python train.py --hidden_size=160 --norm_place="peri" --attn_scale=0.125 --extras=["capped logits"] --beta1=0.95
Each number is 200 + 30 x the weight over the matrix's rms, rounded and kept within 0 to 999. Layers, rows and columns count from 0.

# layer 2 attention value, 128x160, rms 0.291, rows 103-127, columns 0-79
181,231,122,143,168,214,220,220,208,232,190,157,225,234,241,253,198,252,211,224,200,201,201,177,283,175,226,195,225,200,169,140,249,194,152,232,223,183,173,184,227,123,202,188,255,208,195,203,203,215,209,189,217,143,236,189,187,241,199,217,223,150,186,159,186,146,266,192,169,252,222,200,191,217,225,179,211,166,168,179
172,233,216,238,221,231,192,152,241,179,157,201,203,210,193,161,182,228,242,222,189,250,186,227,161,160,222,238,203,161,194,183,235,223,198,203,231,226,187,230,178,207,218,267,184,191,198,217,183,203,209,194,269,184,214,205,186,179,213,190,224,199,201,191,181,185,178,208,237,201,241,190,191,183,194,197,186,238,173,205
228,218,215,232,187,251,167,172,190,162,168,191,136,187,145,138,236,217,243,200,150,185,207,174,169,182,131,177,254,216,227,210,190,222,143,165,152,111,175,210,180,249,259,243,291,194,242,195,208,177,247,164,256,203,197,213,199,243,213,215,198,201,190,167,168,177,204,186,206,181,275,240,177,166,167,205,130,175,192,215
211,225,208,171,133,218,182,187,136,188,168,218,238,219,178,161,212,209,191,171,192,196,239,230,259,205,155,198,203,201,236,243,176,229,145,221,177,221,190,224,202,146,137,171,186,245,190,219,160,191,168,185,222,252,217,199,225,208,165,170,194,192,198,172,200,244,226,211,166,217,206,188,215,177,252,227,213,192,197,203
213,226,96,188,223,180,238,211,220,128,182,213,187,259,226,212,270,227,213,214,191,232,156,235,171,198,212,226,220,190,254,146,208,170,160,185,201,224,218,220,158,215,231,163,149,177,179,141,218,188,211,192,188,262,237,189,175,154,210,204,161,244,139,245,218,161,191,183,134,195,208,193,137,162,226,192,168,253,184,176
177,181,202,232,211,229,255,219,215,255,228,226,216,234,171,211,202,178,177,222,163,143,211,203,223,201,213,202,174,213,156,219,177,218,144,236,181,226,220,152,249,154,197,179,170,194,246,210,193,203,144,218,164,174,192,213,204,168,207,210,165,215,218,274,239,172,207,226,163,214,214,224,235,160,177,225,220,218,189,189
208,207,224,229,172,214,179,198,143,168,192,235,169,209,203,133,259,172,263,227,202,193,201,197,206,181,191,233,192,215,210,176,160,237,170,209,197,165,214,285,188,226,200,225,234,181,215,165,313,142,189,236,273,237,198,205,214,179,234,176,200,179,217,213,125,201,185,259,214,216,204,211,169,223,188,156,174,202,176,148
197,222,149,272,214,221,204,221,252,189,260,178,181,233,236,165,176,204,181,206,189,179,165,195,186,201,248,231,176,181,200,184,174,195,198,222,213,248,184,221,181,181,218,232,168,174,242,191,185,206,162,222,223,221,131,171,181,186,188,234,157,184,158,161,242,230,214,213,201,219,247,178,192,197,210,206,205,191,220,179
187,187,197,252,208,215,174,186,180,180,210,233,226,161,189,169,184,190,244,177,219,157,196,162,202,185,170,211,179,202,156,201,211,225,180,234,204,205,162,199,184,198,188,213,219,207,209,245,206,190,152,220,261,183,195,177,198,221,207,212,178,192,212,241,204,200,174,222,188,161,193,226,203,189,196,205,203,211,177,164
213,220,222,222,236,278,211,224,254,201,211,219,232,177,226,170,179,212,194,183,236,230,193,148,171,190,182,212,171,211,162,213,252,210,183,214,225,204,188,185,210,157,202,238,203,211,169,206,174,232,225,226,182,240,193,224,230,232,220,215,148,179,183,258,189,205,175,208,205,161,179,161,229,177,196,197,231,155,217,199
176,215,132,202,214,227,202,234,204,211,202,190,206,183,207,168,190,152,211,158,238,161,177,160,212,187,149,186,162,142,196,235,220,166,199,184,119,179,186,219,160,207,228,214,187,94,175,172,240,212,241,151,246,209,186,163,210,251,239,167,178,171,199,165,140,183,189,200,147,112,201,259,159,208,175,195,191,170,220,228
215,190,203,220,190,204,213,149,155,183,177,186,211,206,224,150,204,163,235,187,160,274,259,178,184,203,217,232,214,228,203,204,183,219,188,226,169,229,169,151,231,183,224,164,166,187,207,227,191,183,227,159,192,244,205,158,215,214,173,188,198,166,215,164,163,149,229,225,205,193,199,169,227,191,217,163,200,183,234,188
243,229,191,214,233,191,230,159,241,181,197,178,144,215,153,157,240,178,236,254,202,217,198,222,157,199,192,191,191,213,239,189,205,223,195,167,150,226,257,216,140,224,210,132,185,229,127,208,198,234,216,222,188,227,195,216,221,186,205,183,167,208,206,217,235,186,211,159,255,206,206,230,216,175,254,227,169,149,159,243
186,219,255,216,208,210,197,223,197,221,204,226,187,222,215,171,194,203,193,200,206,171,207,148,217,190,244,188,204,203,223,188,234,178,199,193,188,124,187,177,170,210,308,204,154,161,179,189,216,204,197,215,200,189,229,198,173,140,218,151,167,281,202,195,216,219,181,274,132,180,196,179,230,196,207,209,208,194,191,237
203,200,239,157,155,211,294,262,181,167,184,206,183,219,197,231,251,288,199,201,267,249,181,232,214,169,212,169,231,157,176,191,156,224,214,83,151,152,202,194,156,224,229,237,155,158,200,155,213,201,244,206,202,248,213,210,269,201,215,177,146,182,230,173,197,146,233,130,204,204,234,203,192,130,139,239,180,206,202,234
161,235,176,190,228,176,209,152,165,219,219,191,226,149,217,191,207,196,232,165,180,193,258,204,245,216,230,225,217,168,188,203,179,166,202,163,140,185,175,163,220,225,227,210,195,186,149,193,200,254,206,238,194,229,256,209,187,187,182,181,193,163,194,206,281,202,206,183,189,196,215,171,200,216,178,178,201,222,184,177
230,200,219,157,175,255,164,182,230,178,235,163,219,172,261,150,219,248,253,232,250,199,191,226,224,177,222,197,223,162,213,216,134,205,199,186,170,203,209,159,182,175,204,273,238,210,214,220,212,207,249,239,222,210,206,180,210,179,248,254,151,214,199,187,249,215,162,218,148,205,242,265,159,192,185,195,193,140,175,167
178,231,211,167,192,228,202,244,198,249,210,199,193,184,195,232,196,190,255,191,258,188,152,222,233,151,175,211,188,195,176,200,242,169,171,222,213,187,195,180,198,216,228,192,246,128,185,143,232,215,242,188,189,211,173,233,233,226,212,230,199,198,196,175,216,194,248,206,224,179,194,219,203,224,153,208,189,204,173,206
245,180,219,209,275,226,208,166,191,195,200,191,213,191,181,142,241,153,229,214,194,216,174,194,211,230,183,201,198,177,219,186,209,225,174,197,181,204,226,185,190,182,235,228,170,207,198,245,153,222,248,235,152,225,191,208,185,172,190,212,194,205,168,179,221,160,233,177,195,226,229,228,223,159,125,199,203,202,178,162
196,224,193,178,152,197,194,200,180,206,278,213,161,141,199,162,195,199,247,249,217,194,226,233,179,164,205,203,184,165,220,217,243,249,221,195,192,219,169,162,220,236,152,186,196,229,250,197,200,235,174,142,230,228,152,162,187,201,231,182,209,211,225,216,220,208,253,184,204,172,189,191,172,206,168,199,198,191,223,213
162,225,174,173,190,175,172,222,175,183,202,223,210,185,194,201,213,212,243,215,223,222,217,207,185,212,170,189,187,168,168,232,210,229,181,200,210,215,177,228,190,176,143,159,209,206,181,214,211,194,179,167,206,192,176,169,204,179,217,188,169,152,195,178,161,245,237,182,221,198,195,157,216,153,207,217,217,186,147,203
182,210,182,144,151,237,212,227,166,203,269,163,160,197,174,158,209,210,190,215,247,217,183,250,204,187,215,249,210,137,203,215,201,176,238,183,179,153,158,199,186,224,246,248,194,178,131,175,169,164,289,148,160,203,192,213,232,215,211,159,163,182,171,140,186,189,201,169,145,183,231,273,160,270,190,195,184,146,190,211
201,197,248,226,137,201,204,247,235,200,197,127,161,160,197,207,239,148,190,188,131,150,198,210,187,217,173,191,202,216,182,174,222,237,212,262,223,212,171,189,186,250,194,241,181,198,235,149,249,209,186,185,219,239,216,165,194,208,205,235,151,268,185,205,218,223,225,207,204,144,182,207,152,223,187,138,180,232,190,201
217,190,202,206,166,204,168,174,192,206,151,170,230,166,134,124,160,154,220,207,223,192,202,194,209,207,181,209,182,171,229,205,187,179,157,220,195,160,168,177,163,183,159,198,216,197,187,191,223,226,212,190,229,220,149,187,147,252,217,156,197,122,201,189,220,247,179,180,190,207,211,173,182,191,241,183,250,188,161,158
185,194,149,182,215,207,160,211,213,202,158,187,266,181,208,199,151,215,238,219,221,162,174,247,183,188,213,220,217,205,193,212,204,230,209,144,186,160,210,237,183,198,219,174,184,205,215,165,194,261,253,209,213,240,210,129,151,225,223,182,169,220,215,185,189,207,184,159,222,239,223,193,191,193,184,209,208,200,243,193
# layer 2 attention output (transposed), 128x160, rms 0.176, rows 103-127, columns 0-79
189,236,184,213,124,216,192,171,195,210,199,181,227,193,198,213,235,253,201,179,168,159,177,215,208,236,217,256,182,220,184,219,161,202,246,191,203,221,200,207,186,212,219,210,231,223,235,218,222,214,200,205,202,188,231,145,262,184,204,166,230,192,189,215,195,198,193,263,221,185,249,186,159,225,218,170,178,197,228,208
161,181,248,193,198,159,146,138,167,224,183,201,235,174,219,177,236,252,175,217,246,177,211,237,205,148,234,219,184,217,196,157,222,194,235,194,189,194,241,173,193,198,190,173,209,183,191,182,193,241,196,178,178,221,163,227,205,178,216,220,222,191,198,180,181,162,200,189,236,201,186,197,245,202,185,243,230,226,142,156
157,221,167,199,202,210,190,159,220,151,209,184,184,173,199,177,209,210,136,161,197,212,258,178,222,191,168,187,261,176,226,191,200,180,215,151,152,213,176,149,207,236,219,149,217,239,190,175,162,233,199,231,203,180,188,176,208,187,191,198,139,213,155,174,182,252,200,191,174,177,209,217,223,147,138,226,180,216,209,275
186,240,230,211,198,182,202,206,162,201,230,173,175,175,224,203,191,205,191,190,213,217,199,178,188,206,249,206,215,169,136,232,205,155,158,165,229,191,196,224,206,186,209,217,177,201,183,216,258,209,170,213,211,252,180,219,262,226,161,164,221,179,190,160,199,214,219,212,224,181,208,226,168,175,228,219,204,221,167,194
191,202,175,184,168,137,219,157,209,207,194,159,222,183,214,224,206,200,242,167,226,232,215,195,161,204,167,229,172,174,164,223,178,152,204,198,189,212,210,226,246,206,214,192,178,152,219,142,215,184,206,166,236,181,176,211,218,191,223,177,214,201,234,225,191,228,274,256,195,183,216,140,197,133,181,210,214,222,253,204
213,194,196,206,202,243,228,184,200,178,171,192,187,216,165,177,189,202,180,172,157,180,212,179,207,172,187,153,189,203,188,227,193,165,208,216,193,204,203,183,241,179,207,224,174,181,202,222,182,191,147,225,211,194,168,226,197,242,190,222,220,222,166,216,179,206,210,203,182,161,214,222,186,221,182,193,186,200,188,188
237,193,178,228,211,174,170,229,230,212,192,212,215,187,201,188,235,216,179,163,226,200,162,205,218,203,171,220,183,206,194,119,221,235,190,169,189,194,209,146,198,207,231,174,193,189,197,210,223,184,232,223,171,208,208,208,195,185,144,167,235,177,147,190,182,190,239,206,174,160,131,163,235,170,172,200,190,211,153,246
189,152,217,193,219,178,193,229,201,224,249,185,202,182,202,193,207,210,216,187,199,189,152,156,163,164,225,170,153,204,159,175,150,177,243,231,197,217,217,231,189,184,248,132,169,204,174,209,203,177,179,207,213,157,169,206,204,176,168,248,158,210,195,235,228,200,249,225,213,162,178,220,202,211,219,241,245,178,173,186
186,191,204,224,246,217,172,210,175,199,197,144,181,192,211,210,228,209,159,175,221,182,261,178,205,181,234,213,193,228,226,229,206,189,215,232,207,239,206,162,195,251,206,184,214,238,201,179,249,196,201,175,249,248,197,187,183,215,202,221,249,207,192,203,188,206,157,223,199,182,187,210,212,192,212,202,238,202,190,189
196,203,209,211,241,176,234,221,191,195,173,177,168,211,182,210,212,227,229,217,152,209,193,194,202,215,199,212,219,182,206,186,183,208,212,188,241,204,220,199,194,203,135,191,190,248,246,195,215,161,143,185,171,194,183,222,117,174,170,248,190,220,198,208,187,205,177,194,209,186,160,213,193,179,188,194,212,223,181,146
227,196,222,208,214,214,182,198,204,212,202,182,217,257,207,196,249,204,186,217,238,214,198,184,133,241,192,189,191,201,245,213,169,184,234,163,263,155,240,227,206,268,157,226,197,200,220,168,231,200,218,212,174,249,199,221,231,178,197,182,162,263,201,202,166,237,196,270,193,202,151,189,149,223,209,181,206,209,230,188
200,202,187,182,191,167,187,257,153,205,160,247,229,178,208,204,220,231,227,205,257,217,222,207,225,212,162,135,182,148,218,177,182,206,212,213,220,206,166,172,198,223,180,190,214,182,173,184,257,212,207,248,213,197,196,213,211,181,191,179,151,228,199,215,176,209,166,244,179,242,216,236,177,240,218,172,202,191,235,213
181,235,178,213,213,173,227,206,203,215,216,216,207,183,205,195,193,196,240,215,157,244,163,251,201,182,175,187,254,174,196,219,202,187,171,140,156,198,194,202,205,173,181,231,193,158,216,175,176,212,221,214,203,187,128,163,151,214,210,192,209,168,226,175,210,214,222,213,212,190,225,202,209,140,212,239,227,206,173,185
229,169,192,202,156,237,220,207,188,238,210,226,158,194,145,211,192,185,255,184,182,170,218,215,231,229,199,205,187,211,165,200,244,191,166,264,176,201,191,201,155,210,199,166,221,233,155,196,164,161,190,123,185,172,212,220,174,250,249,162,181,165,251,173,220,223,172,226,245,209,218,202,192,189,207,219,224,209,192,227
282,214,192,198,188,252,202,221,198,203,166,195,185,172,199,195,208,223,163,224,256,221,190,120,198,180,151,163,198,139,208,210,238,185,151,153,223,182,205,227,216,179,178,179,179,232,221,224,194,210,234,144,152,253,182,228,226,218,163,141,132,209,189,241,196,189,248,159,209,247,193,169,190,172,168,168,192,223,216,241
169,215,206,186,201,221,219,198,172,212,214,184,144,150,191,213,253,224,221,222,234,227,214,206,239,190,180,165,191,224,182,202,175,180,210,205,204,235,179,201,191,208,185,153,137,168,175,142,191,199,241,218,227,190,199,224,199,184,204,189,222,236,219,198,222,157,167,200,189,184,186,221,194,202,228,173,200,234,164,231
198,139,202,187,215,188,170,186,192,178,229,222,153,227,173,239,181,231,189,193,243,195,144,215,160,180,233,203,181,195,202,212,228,126,256,182,204,170,175,209,228,201,201,140,204,212,216,205,188,206,200,131,183,140,217,207,239,193,197,235,228,162,183,192,285,183,202,171,185,241,241,259,245,167,213,128,244,184,193,196
212,169,174,184,206,255,228,165,212,222,185,186,189,212,169,226,232,202,213,227,209,189,161,223,156,275,164,215,199,186,211,196,188,207,195,197,217,249,246,206,206,205,182,179,221,198,189,238,198,187,233,244,131,202,193,188,180,198,228,187,167,228,178,245,232,206,211,171,237,217,231,197,248,209,201,221,147,189,154,231
192,201,213,212,219,233,123,211,182,211,215,225,241,179,222,246,209,199,165,210,194,183,191,196,245,172,184,174,205,193,228,207,162,198,202,191,200,154,207,214,213,204,176,192,180,206,176,157,229,180,224,210,185,219,174,181,194,217,181,200,194,196,210,208,218,179,195,194,196,196,140,211,195,214,131,187,217,175,229,184
202,221,168,207,232,185,204,192,189,200,190,214,187,200,216,265,206,227,159,225,203,224,187,181,173,171,178,192,245,233,244,169,230,205,172,233,251,219,179,200,192,185,142,173,217,220,244,192,206,173,201,220,221,259,224,202,212,154,201,201,244,228,144,176,209,175,227,197,210,170,210,206,187,204,182,176,180,209,189,187
221,222,184,181,236,267,202,233,217,195,239,206,245,205,188,202,213,211,159,190,189,219,209,172,189,193,167,185,213,186,186,219,189,172,191,223,259,220,198,189,149,235,181,209,188,213,228,205,195,186,190,223,266,179,161,232,231,189,177,231,194,208,179,189,177,169,252,186,207,194,194,163,201,207,231,204,224,186,167,161
215,204,173,180,186,189,229,159,171,239,186,183,147,197,207,218,192,249,188,210,278,194,163,213,155,202,211,186,198,221,167,259,200,190,223,174,226,218,184,205,215,247,152,185,254,195,164,200,187,178,256,210,193,190,242,231,198,211,167,196,193,157,222,168,185,194,233,223,181,197,239,193,214,195,171,205,219,171,188,152
214,152,203,184,164,233,224,195,185,196,169,222,138,253,140,215,241,180,156,228,181,183,182,174,153,204,195,209,212,219,176,183,203,212,198,133,150,180,178,189,205,200,190,195,180,179,190,220,217,202,191,183,238,152,234,226,167,156,213,222,172,229,162,213,256,215,230,232,193,177,204,215,246,224,212,220,177,216,197,258
168,243,222,206,208,165,141,178,217,196,154,206,198,217,234,206,214,201,209,193,184,241,184,204,189,205,203,182,196,176,198,236,152,206,203,228,189,126,166,192,173,203,175,199,183,233,201,185,182,145,167,256,210,213,163,199,180,174,198,235,167,208,187,167,229,225,195,220,211,265,211,214,166,211,224,246,208,158,171,176
188,217,184,140,220,170,175,178,194,184,238,239,197,175,209,227,230,151,243,234,207,188,178,242,174,172,158,239,145,219,202,230,233,176,207,180,127,207,216,199,232,158,194,183,145,193,263,200,210,169,216,211,153,211,169,196,219,222,233,202,244,191,192,225,218,174,190,177,177,239,160,237,145,241,149,209,191,217,195,197
# layer 2 MLP gate, 448x160, rms 0.315, rows 0-12, columns 0-79
245,219,159,196,237,199,197,204,208,242,179,169,205,257,144,210,218,200,249,245,214,242,213,186,201,210,218,185,195,211,241,181,158,120,211,182,247,220,218,200,196,218,181,205,254,190,244,164,194,252,235,206,240,182,177,225,200,234,235,207,218,181,213,162,160,215,203,186,205,213,211,208,150,240,171,175,173,174,167,197
165,177,157,230,199,218,184,196,248,231,181,218,202,220,221,226,225,185,156,246,204,226,213,122,204,245,194,194,227,221,201,211,206,160,202,231,174,181,203,174,180,179,213,190,222,165,156,237,192,179,177,189,228,191,120,200,160,169,208,220,193,159,205,194,198,174,230,231,229,198,201,185,188,166,165,147,245,191,188,177
155,163,219,162,241,210,181,207,162,203,196,210,247,229,219,172,203,159,220,197,197,235,206,188,137,181,205,212,160,190,163,192,222,215,199,199,178,182,207,194,214,187,194,216,176,135,184,154,263,185,226,208,207,214,217,228,201,164,174,194,212,177,205,167,215,182,205,210,207,237,182,252,192,203,188,180,180,190,210,173
235,185,193,226,226,190,331,237,168,215,203,209,184,203,206,217,183,136,348,188,201,190,211,242,192,207,196,211,198,204,144,219,199,282,168,223,132,231,112,140,166,135,240,219,218,188,208,205,172,229,264,156,211,166,193,221,198,215,259,88,187,198,187,210,202,189,210,240,246,182,261,210,203,108,160,153,212,228,235,255
206,168,178,215,196,221,192,174,197,224,172,263,196,242,192,145,151,193,193,180,197,225,164,165,186,223,255,116,231,207,239,172,184,205,194,173,210,195,223,240,125,266,178,195,189,248,183,246,251,247,186,168,182,202,285,203,179,216,208,231,269,183,216,217,182,203,164,210,130,218,203,201,245,181,162,192,206,184,206,240
232,181,213,194,159,225,204,177,184,199,195,129,185,175,121,148,187,179,184,157,168,152,214,241,185,250,171,178,148,199,167,196,192,233,247,193,211,241,282,250,215,261,171,229,232,184,196,167,198,233,197,183,186,188,199,205,206,160,224,206,239,188,198,231,171,202,194,202,197,236,184,249,190,167,168,175,143,183,175,180
196,94,173,133,130,161,250,162,148,190,228,205,188,248,221,245,231,206,215,206,212,172,221,228,153,225,237,161,188,202,180,191,190,190,249,189,136,224,198,196,219,182,212,156,189,180,203,243,185,233,187,138,214,128,195,157,132,195,281,182,210,161,214,213,187,197,216,204,165,153,302,224,212,216,208,191,143,250,204,242
202,253,185,214,231,227,171,171,179,213,200,224,223,165,214,191,212,160,209,257,162,230,224,174,213,156,198,227,206,217,165,201,237,191,188,216,184,194,157,212,211,159,182,193,218,182,196,198,207,175,203,176,186,280,197,167,174,166,167,227,220,172,175,198,162,176,186,210,230,175,168,248,202,130,231,199,207,158,171,192
237,253,176,204,170,158,210,167,126,210,153,197,193,212,182,170,204,196,200,231,125,198,223,237,180,201,187,142,182,276,181,237,183,190,203,178,256,193,185,160,201,206,207,168,229,180,187,190,174,210,151,238,245,186,172,150,235,245,191,187,217,199,179,205,223,190,236,225,193,191,239,196,203,135,192,246,217,196,265,217
175,212,216,174,164,177,157,226,123,145,188,215,214,185,193,239,179,198,226,210,166,162,207,208,151,198,143,230,199,187,141,192,198,262,254,151,191,196,245,235,187,229,196,200,194,214,160,156,212,197,189,192,194,193,198,254,225,177,210,177,159,276,201,149,247,175,201,177,200,145,205,133,200,171,194,150,223,214,216,220
217,183,186,213,183,168,208,226,274,223,214,184,178,183,205,239,148,160,215,191,148,234,230,210,203,175,212,211,186,206,211,205,240,225,142,200,170,223,155,166,236,200,257,252,189,224,216,264,211,183,163,188,155,169,187,193,152,258,220,151,203,212,186,191,184,178,228,186,191,173,186,168,204,209,176,165,190,189,176,236
200,166,172,266,155,179,133,219,242,257,217,205,262,220,245,219,170,260,203,195,190,225,192,149,174,212,182,235,233,218,231,225,156,235,179,205,203,211,214,233,180,236,232,183,218,234,234,236,177,182,216,145,212,178,239,229,182,210,220,225,222,168,190,203,200,214,190,220,236,232,238,190,184,204,231,206,148,211,223,186
151,166,246,175,232,191,218,245,245,237,181,186,193,175,224,179,156,188,227,224,214,184,190,220,202,196,218,173,209,202,161,168,226,246,224,233,222,179,232,168,152,211,221,204,184,226,151,197,237,214,168,209,194,219,216,163,122,229,150,186,202,163,203,219,177,176,196,200,200,158,152,212,199,202,195,222,250,197,235,248
# layer 2 MLP up, 448x160, rms 0.318, rows 0-12, columns 0-79
210,243,164,203,160,191,192,189,223,221,237,233,215,172,248,231,206,145,168,222,185,147,175,172,127,178,206,211,174,199,233,198,224,255,188,196,164,192,141,232,218,214,229,218,200,192,207,222,230,222,207,213,199,243,239,147,284,204,199,162,195,184,198,227,226,204,221,215,140,130,198,131,182,184,194,173,242,187,176,197
151,153,164,213,209,212,236,188,186,193,169,160,211,190,186,205,183,219,163,233,204,197,206,165,186,264,233,226,228,221,230,151,241,191,251,206,196,240,221,222,189,226,184,193,206,165,147,236,162,178,178,214,228,220,153,202,171,175,233,228,179,176,154,189,198,197,197,236,202,160,229,180,234,159,177,171,249,211,205,160
183,136,227,210,198,182,197,228,244,211,221,201,212,203,202,210,158,183,202,207,224,204,207,156,176,196,202,199,189,159,165,213,187,187,187,184,196,238,210,205,220,202,211,224,180,176,201,218,218,153,188,212,195,209,241,183,176,175,181,204,212,140,205,175,218,167,196,206,209,186,183,236,162,206,194,179,156,201,187,184
233,229,193,263,320,276,263,260,175,187,280,192,184,250,141,137,215,170,175,138,126,157,192,188,250,180,207,302,196,131,242,229,154,64,245,289,148,216,156,146,293,119,235,155,191,165,203,195,168,223,267,217,194,237,187,276,193,208,210,251,249,206,175,165,222,201,244,273,231,201,138,215,236,257,211,146,150,171,213,181
168,197,205,173,207,195,203,196,225,186,189,289,184,138,216,195,259,194,154,197,183,182,141,198,231,169,151,189,207,140,168,146,200,245,197,251,207,124,170,198,204,174,215,187,190,179,165,183,191,200,219,204,209,258,176,200,251,220,223,254,189,214,244,226,206,230,209,203,182,274,194,163,167,232,166,133,181,210,208,203
158,181,226,225,226,248,250,195,189,207,204,180,185,189,139,136,162,232,167,154,180,220,241,236,217,220,184,199,203,191,226,201,204,213,196,185,232,177,268,173,198,195,232,232,254,172,152,166,165,200,243,196,197,195,169,165,194,164,216,226,232,215,192,210,198,187,232,179,201,216,159,185,242,179,234,195,194,163,153,198
138,217,213,258,207,196,194,251,206,270,248,240,148,273,169,247,204,219,215,233,155,201,192,200,161,223,153,134,225,207,169,145,190,218,199,217,245,145,232,195,183,132,191,213,184,239,208,218,222,187,223,201,193,200,229,225,218,173,147,203,152,200,243,175,169,181,196,180,242,230,204,194,150,204,165,134,190,186,186,209
246,245,184,210,187,186,185,211,232,177,185,217,227,244,174,225,215,201,190,163,217,159,175,208,206,202,175,201,218,231,205,193,188,262,119,188,161,123,229,223,175,244,153,238,178,234,147,189,228,190,208,183,233,149,152,191,261,222,231,200,175,215,182,174,239,199,188,212,167,204,220,146,199,243,160,221,235,174,211,242
229,196,176,255,240,223,216,235,140,212,230,212,217,183,187,217,144,244,206,152,206,145,206,230,208,230,280,248,198,234,238,197,201,229,187,286,191,186,161,216,216,178,191,254,208,225,166,193,191,211,164,171,194,207,221,143,191,274,188,211,174,155,203,185,209,244,160,165,192,173,203,204,251,213,195,168,173,175,190,202
183,194,157,191,218,212,221,167,222,253,198,212,193,187,197,169,228,204,181,199,240,191,202,217,284,245,230,200,241,236,216,225,181,138,171,258,195,225,119,169,220,159,212,211,251,209,234,186,229,206,179,195,187,209,174,173,215,231,136,155,233,169,217,231,168,205,204,239,183,218,231,269,185,201,171,215,221,201,180,203
191,127,182,193,175,203,221,206,214,203,213,173,196,223,247,171,162,199,186,192,193,219,234,200,205,201,208,208,214,238,191,195,186,206,194,184,205,228,207,198,207,215,215,213,193,234,222,219,188,159,186,226,125,200,194,173,172,216,206,182,221,177,162,192,176,211,243,169,201,229,182,191,181,225,203,184,164,194,189,212
133,176,186,238,195,192,165,242,246,262,240,213,205,247,235,215,160,290,213,193,203,225,218,256,157,196,228,172,217,246,199,257,170,211,198,162,208,237,231,244,192,169,170,165,217,210,233,167,162,177,183,205,171,189,200,203,230,173,211,183,250,186,231,215,229,174,198,210,223,188,264,194,190,193,185,181,211,151,240,157
187,187,189,172,179,129,182,216,232,174,230,204,261,224,185,225,226,194,185,189,137,170,136,171,222,136,183,186,241,228,208,177,182,235,237,244,166,199,197,211,189,174,206,200,209,164,242,178,182,209,229,177,216,262,198,194,164,212,222,194,178,177,224,199,183,232,224,220,210,194,205,196,207,191,177,187,230,170,160,193
# layer 2 MLP down (transposed), 448x160, rms 0.29, rows 0-11, columns 0-79
216,204,221,192,222,200,229,165,239,208,141,146,176,258,139,167,243,210,231,192,235,255,206,234,231,212,201,202,196,213,184,201,165,136,229,197,240,218,225,202,193,205,177,186,261,197,189,191,196,173,205,216,226,159,165,234,153,188,219,206,196,206,206,162,177,203,162,205,219,223,213,263,202,220,155,198,163,163,183,220
254,206,263,164,172,147,209,207,187,198,232,227,205,202,163,203,233,190,236,186,166,199,231,244,166,176,218,179,182,185,191,256,144,253,189,186,217,231,194,213,223,225,188,183,230,205,210,147,215,212,234,218,167,170,272,166,233,266,217,211,239,246,199,163,196,212,207,216,185,237,222,199,216,223,190,251,192,175,194,200
211,229,175,215,185,249,181,248,160,200,205,219,195,200,161,254,212,245,206,201,212,158,181,219,236,208,201,223,229,252,205,209,208,217,184,194,232,156,207,203,197,192,197,168,227,224,210,226,202,204,185,143,201,178,184,154,286,195,166,160,210,183,192,217,214,250,199,248,220,215,233,184,194,223,201,244,245,165,223,220
188,228,148,159,196,205,265,245,209,190,176,114,197,251,254,208,195,224,200,315,174,203,185,218,143,225,213,190,208,167,188,254,179,214,285,109,168,232,155,199,236,178,218,233,256,173,216,164,225,263,195,169,146,158,100,235,234,166,239,168,152,259,253,213,223,177,194,227,187,167,259,104,199,154,136,250,183,162,288,175
203,192,197,225,170,212,177,207,228,181,219,161,227,245,244,147,152,211,262,185,184,222,155,196,217,168,239,177,183,230,168,221,168,181,166,167,210,220,221,178,106,173,208,227,155,203,195,217,268,217,167,130,245,193,242,163,184,179,246,228,186,184,129,183,228,188,208,234,118,180,197,198,223,176,183,252,204,177,182,199
154,209,134,166,225,164,176,216,195,219,204,258,225,198,251,235,237,183,248,259,236,267,175,177,190,161,237,250,222,220,167,206,179,170,214,197,196,243,128,241,227,120,165,169,180,210,218,273,204,163,167,220,185,210,182,227,262,205,214,172,171,210,225,191,198,180,205,239,192,153,262,183,165,266,191,184,208,246,242,180
219,118,187,137,187,160,153,130,189,180,181,169,264,113,192,195,225,212,200,195,217,222,226,235,217,222,228,302,179,241,170,277,214,208,228,154,178,231,162,236,227,198,231,176,182,168,201,243,125,236,234,235,212,193,210,266,155,214,210,228,220,147,128,241,194,200,227,226,185,145,173,246,149,183,232,225,203,190,167,177
178,225,151,210,190,203,243,186,160,197,208,211,149,186,215,229,185,188,220,289,193,219,213,139,218,212,163,187,181,195,194,258,189,157,295,173,210,229,191,211,188,171,211,170,188,179,222,182,222,180,149,176,202,244,203,181,219,161,191,193,182,206,168,230,152,186,214,136,186,174,215,230,203,239,293,203,173,190,263,167
227,219,207,166,150,115,173,189,215,218,221,208,220,171,196,175,260,148,197,192,212,228,249,176,238,210,169,189,278,194,189,171,236,165,216,198,227,175,265,164,269,209,173,156,131,160,194,214,237,214,220,204,196,224,216,227,160,192,207,203,217,250,237,184,213,205,236,231,191,231,249,187,192,206,221,250,194,218,207,209
214,226,245,160,178,211,173,297,177,135,210,182,216,219,234,206,143,207,218,155,179,179,223,205,129,164,179,194,176,156,183,167,176,275,215,162,194,216,225,230,174,257,163,182,171,204,169,189,167,195,183,204,192,185,215,264,216,198,251,196,178,205,188,116,214,191,176,185,218,151,160,132,175,187,202,195,247,192,208,187
199,228,237,226,253,265,203,199,182,206,219,201,274,238,237,162,209,224,186,235,233,131,191,195,179,197,178,205,189,215,198,179,188,226,219,233,222,168,203,200,185,212,161,204,199,200,181,145,236,229,240,171,277,193,185,219,255,189,196,222,233,217,193,215,194,205,206,195,179,203,229,227,183,204,227,248,202,222,230,197
238,230,214,192,239,201,257,161,165,154,214,175,168,168,185,177,226,105,198,204,212,205,211,239,270,216,242,224,196,157,185,172,224,194,179,214,221,156,148,162,237,194,206,232,214,204,179,207,224,237,171,202,185,210,188,170,201,222,223,240,178,223,207,195,157,220,216,163,188,221,171,194,220,184,176,195,202,227,138,230